Weights of a small transformer language model.
Size: 11 layers, width 128, 2 heads of 64 (1 for keys and values), MLP 320 GeGLU, vocabulary 2048.
Architecture: rotary positions, biases, normalized queries and keys, local attention windows, exclusive self-attention, value embeddings, an embedding shortcut, capped logits.
Training: a variant of Muon for these matrices, 151M tokens, 4992 steps.
Each number is 128 + 32 x the weight over its row's rms, rounded and kept within 0 to 255. Layers, rows and columns count from 0. The size above them is the row's rms in percent of the matrix's.

# layer 2 MLP down (transposed), 320x128, rms 0.102, rows 41-44, columns 0-127
size [ 95 104 102 102]
[[ 99  96 138 166 101 127 122 127 139 138 120 179 115  80 111 154 143 124 116 156 126 162 155 146 121  81  70 124 168 157  94  85 124  67 121 133 152 147 156 191 166 134  78 112 102 150 134 151 175  65  78  69 107 126 100 116 230 149 105 123 114  59 114 129 101 149 126 127 121 191 132 123 101 120  86  91  73 102 187 144 127 171 149 125 131 116  93 103 100  33  97 110 116 128 148 122 140 143 147 103 112 165  95  95 115 118 171 136 101 120 165 174  74 124 183 150 100  86 168 121 110 109 122 167 173 109 120  94]
 [105 145 169 132  94 168 173 115 123 107  80  75 163 114 174 118 174 157 156 188 196 139 155  83 104  67 142 125 166 119 160  80 203  96 174 108 118 125  44 128 110 159 144  85 157 125 111  94 121 127 142 149 112 144  91  66 123  99 140  98  87 121 136 110 107 161  96 119 131 119 186 120 185 104 102 178 116  86 223  82 172 150 106 150 121 141 121 124 119 115 106 159 110 132 119 137 110  85 114 123 167 157 148 118 158  74 166 152 107 104 102 131 136 153 147  54 160 121 131 178 134  98 150 131 113 133  97 140]
 [176  98 118 156 140 126 173 117 134 147 130 109  89 113 159 145 150 108  93  95 169  92 144 152 142 126 140 174 172 140 134 168 103 154 147  76 191 121  96 110  93 114 142 139 124  91 140  97 152 103 126 120 182 143 189 142 153 151  84 123 112  88 139  84 126 188  78 165 155  54 125 108 147 140  76  81 123  91 101  93 141 122 121 145 115 116 119 172  65  68 161  92 167 124 118 183 100 126 157 100  84 183 149 145 186 155 124 160 134 136 109 185 122  94 114 131  56 123 168 113  92 199  88 151 120  97 144 183]
 [ 54 147  77 189 158  69 130 139 141  78 146 178  95 120  75 138 127 113  99 160  89 126 112 172 129  81 108 152 112 156 156 131  77 162 119 126 123 122 136 113  84 108 187 134  83 162 186  89 123 120 201 151 146 154 139 176 112 124 104 162  73 151 130 135 158 104 156 108 159 142  89 140 152 141 207 144 112  88 117 107  65 118 171 162 107  91  71 154 118 138 163  97 173  53 139 125 150 127 118 140  75 141 122 106 150 155 154 173 164 140 118 171 133 116 126 108 108 166 110 141 151 172 120 188 129 139  96 164]]
# layer 2 MLP gate, 320x128, rms 0.173, rows 42-45, columns 0-127
size [101 104 112 103]
[[ 75 116 153 112 137 155 109 152 113 143 143 107 127 155 116 117 178 172 170 149  82 148  98  99 126 149 142 115 145 105 106 148  21 171  78 131 132 128 151 120 121  80 113 156 126  83 141  97 141  96 132 184  77 167 170 137 114  67 117 197  95  74 101 202 165 137 126  95 165 141 114  66  98 139 103 125 133 177 128 160 145 163  84 130  88  92 110 128 146 133  81 159 180 140 123  92 172 145 106 118  81 175  73 180 102 121 134 114 150 120 123 133 140  89 149 157 114 138 174 217 141 151 124 142 121 139 158 108]
 [ 92 131 176 144 141 179 127 142 119 104 151 121 143 100 101  97 113 106 224 144 110 119 132 112 122 112 106 113 146  85 179 147  56 139 175 133 183 173 132  80  83 170  78 119 154 156 103  91  88  68 121 131 155  85 166 156 171 119 154 139 127 140  81 143 125 105  78 111  92 142  96 152 159 104 134 138  86 113 159 199 125 110 106 128 173 147 124 114 220 184  98 113  71 119 141 117 150 124 137 149 181  99 128 100  68 123 128 124 125  82  91  83  92 163 136 121 114 174  89 171 120 108 136 106 148 126 180 145]
 [128 122 212 146 122 139 149 167 130 137 201 162 135  97  83 131 133 158 164  90 146 137 113 141 132 138 126 120 125 145 149 126 135  92  90 125 151 175 124 163 130 159  98  87 152 114  89 111 137  96 156 122 141 108 152 130 185 157 192  98 122 135 126 116 138 151 125 130 140 164 116  43  51 104 125 134  92 139 192 133 150  79  74 125 158 204 143  44 112 119 152 123 143  94  82 116 147 139  86  72 155 117 113 126 124 167 111 158 101  53 146  70  98 105 107 182 135  86 127 125  82 146 116 172 190 118 101 146]
 [174  86 110 110 114 144 166 126 177 123  98 129  97 105 131 139 126 185 134 182 164 105 130 140 168 131  92 121 119 125 112 132 118  83  90 146 143  75 124 133 165 130 191 134 117  78 114 109 116 138 144 156 117  96 153 224  93 111 131 201  91 134 152 118 126 137 162 163 102 128 150 156  73  30 114 100 121 130 111 154  86  94 158 153 152 150 145 121 143  93  69 151 124 211 110 150 110 145  97 109 127 131 145 158 132 159  55 126 125 108  92 101 114 175 119 156  87 121  90 111 198  95 116  83 153 198 110  93]]
# layer 2 MLP up, 320x128, rms 0.182, rows 42-44, columns 0-127
size [105 103 104]
[[ 78  86  65 125  77 100 138 113 134 139  79 112 137 164 158 139 140 106 115 128  80 146 168  87  93 169 112  83  92 138  83 136 139 147 117 154 100 125 136 123 167 133 124 192  85 148 137 220  80 181 121 150 223 176  98 144 144 160 141  82 132 143 135  90 120 158 160 145 145 127 130 112 161  93 145 122 151 138 185 128 147 171  99 115 114 103 119 126  99 118 136 107 160  67  90 171  58 103 127 149  92 145 185  86 164 130 107 141 120  94 152 126 155  93 144 104 156 151 198 144 110  64 152 128 122  80 107 153]
 [208  86 101 147 116  40 130  93  93  91  97 171 153 108 155 109 124 118 200 131 168 113  72 112  91  81  65 120 125 163 160 163  69 133 152 113 152 101 159 147 179 105 134 145 125 139 143 135 111 112 144 141 115 116 147 131 158 179 194 121 101 111  54 123 103 174  98 115 130 119 105 134  90 107 117 139  55 114 154  97 141 137 127 153 136 151 125 149 153 112  90 140 183 122 105 136 137  93  72 176 147 153 115 132 115 111 164 201 122 150  94  81 107 104 117 210 105 154 163 122 107 136 131  84 165 157 100 147]
 [ 92 128 119 143 129  76 130 129 133 129 196 171 187 181  95 149 129 120 112 118 130  79 120 167  76 149 116 108 145 114  83 116 118  51 224 135 148 124 128 153 185  72  96 106 112 139 106 145 158 172 118 126 138 125 165 132 130 100 166 126 159 103 128 125 127 160 109  64 122 131 133 114 140 108 159 119 142  90  28 176 207 144  87 125 169 103  81  83 169 102 109 124 105 125 136 111 147  94 166 111 111 169 139 130  63 146  95  88 136 181  97 143 183 108 135 127  99 114 125  97 135 113 101 143 103  96  96  78]]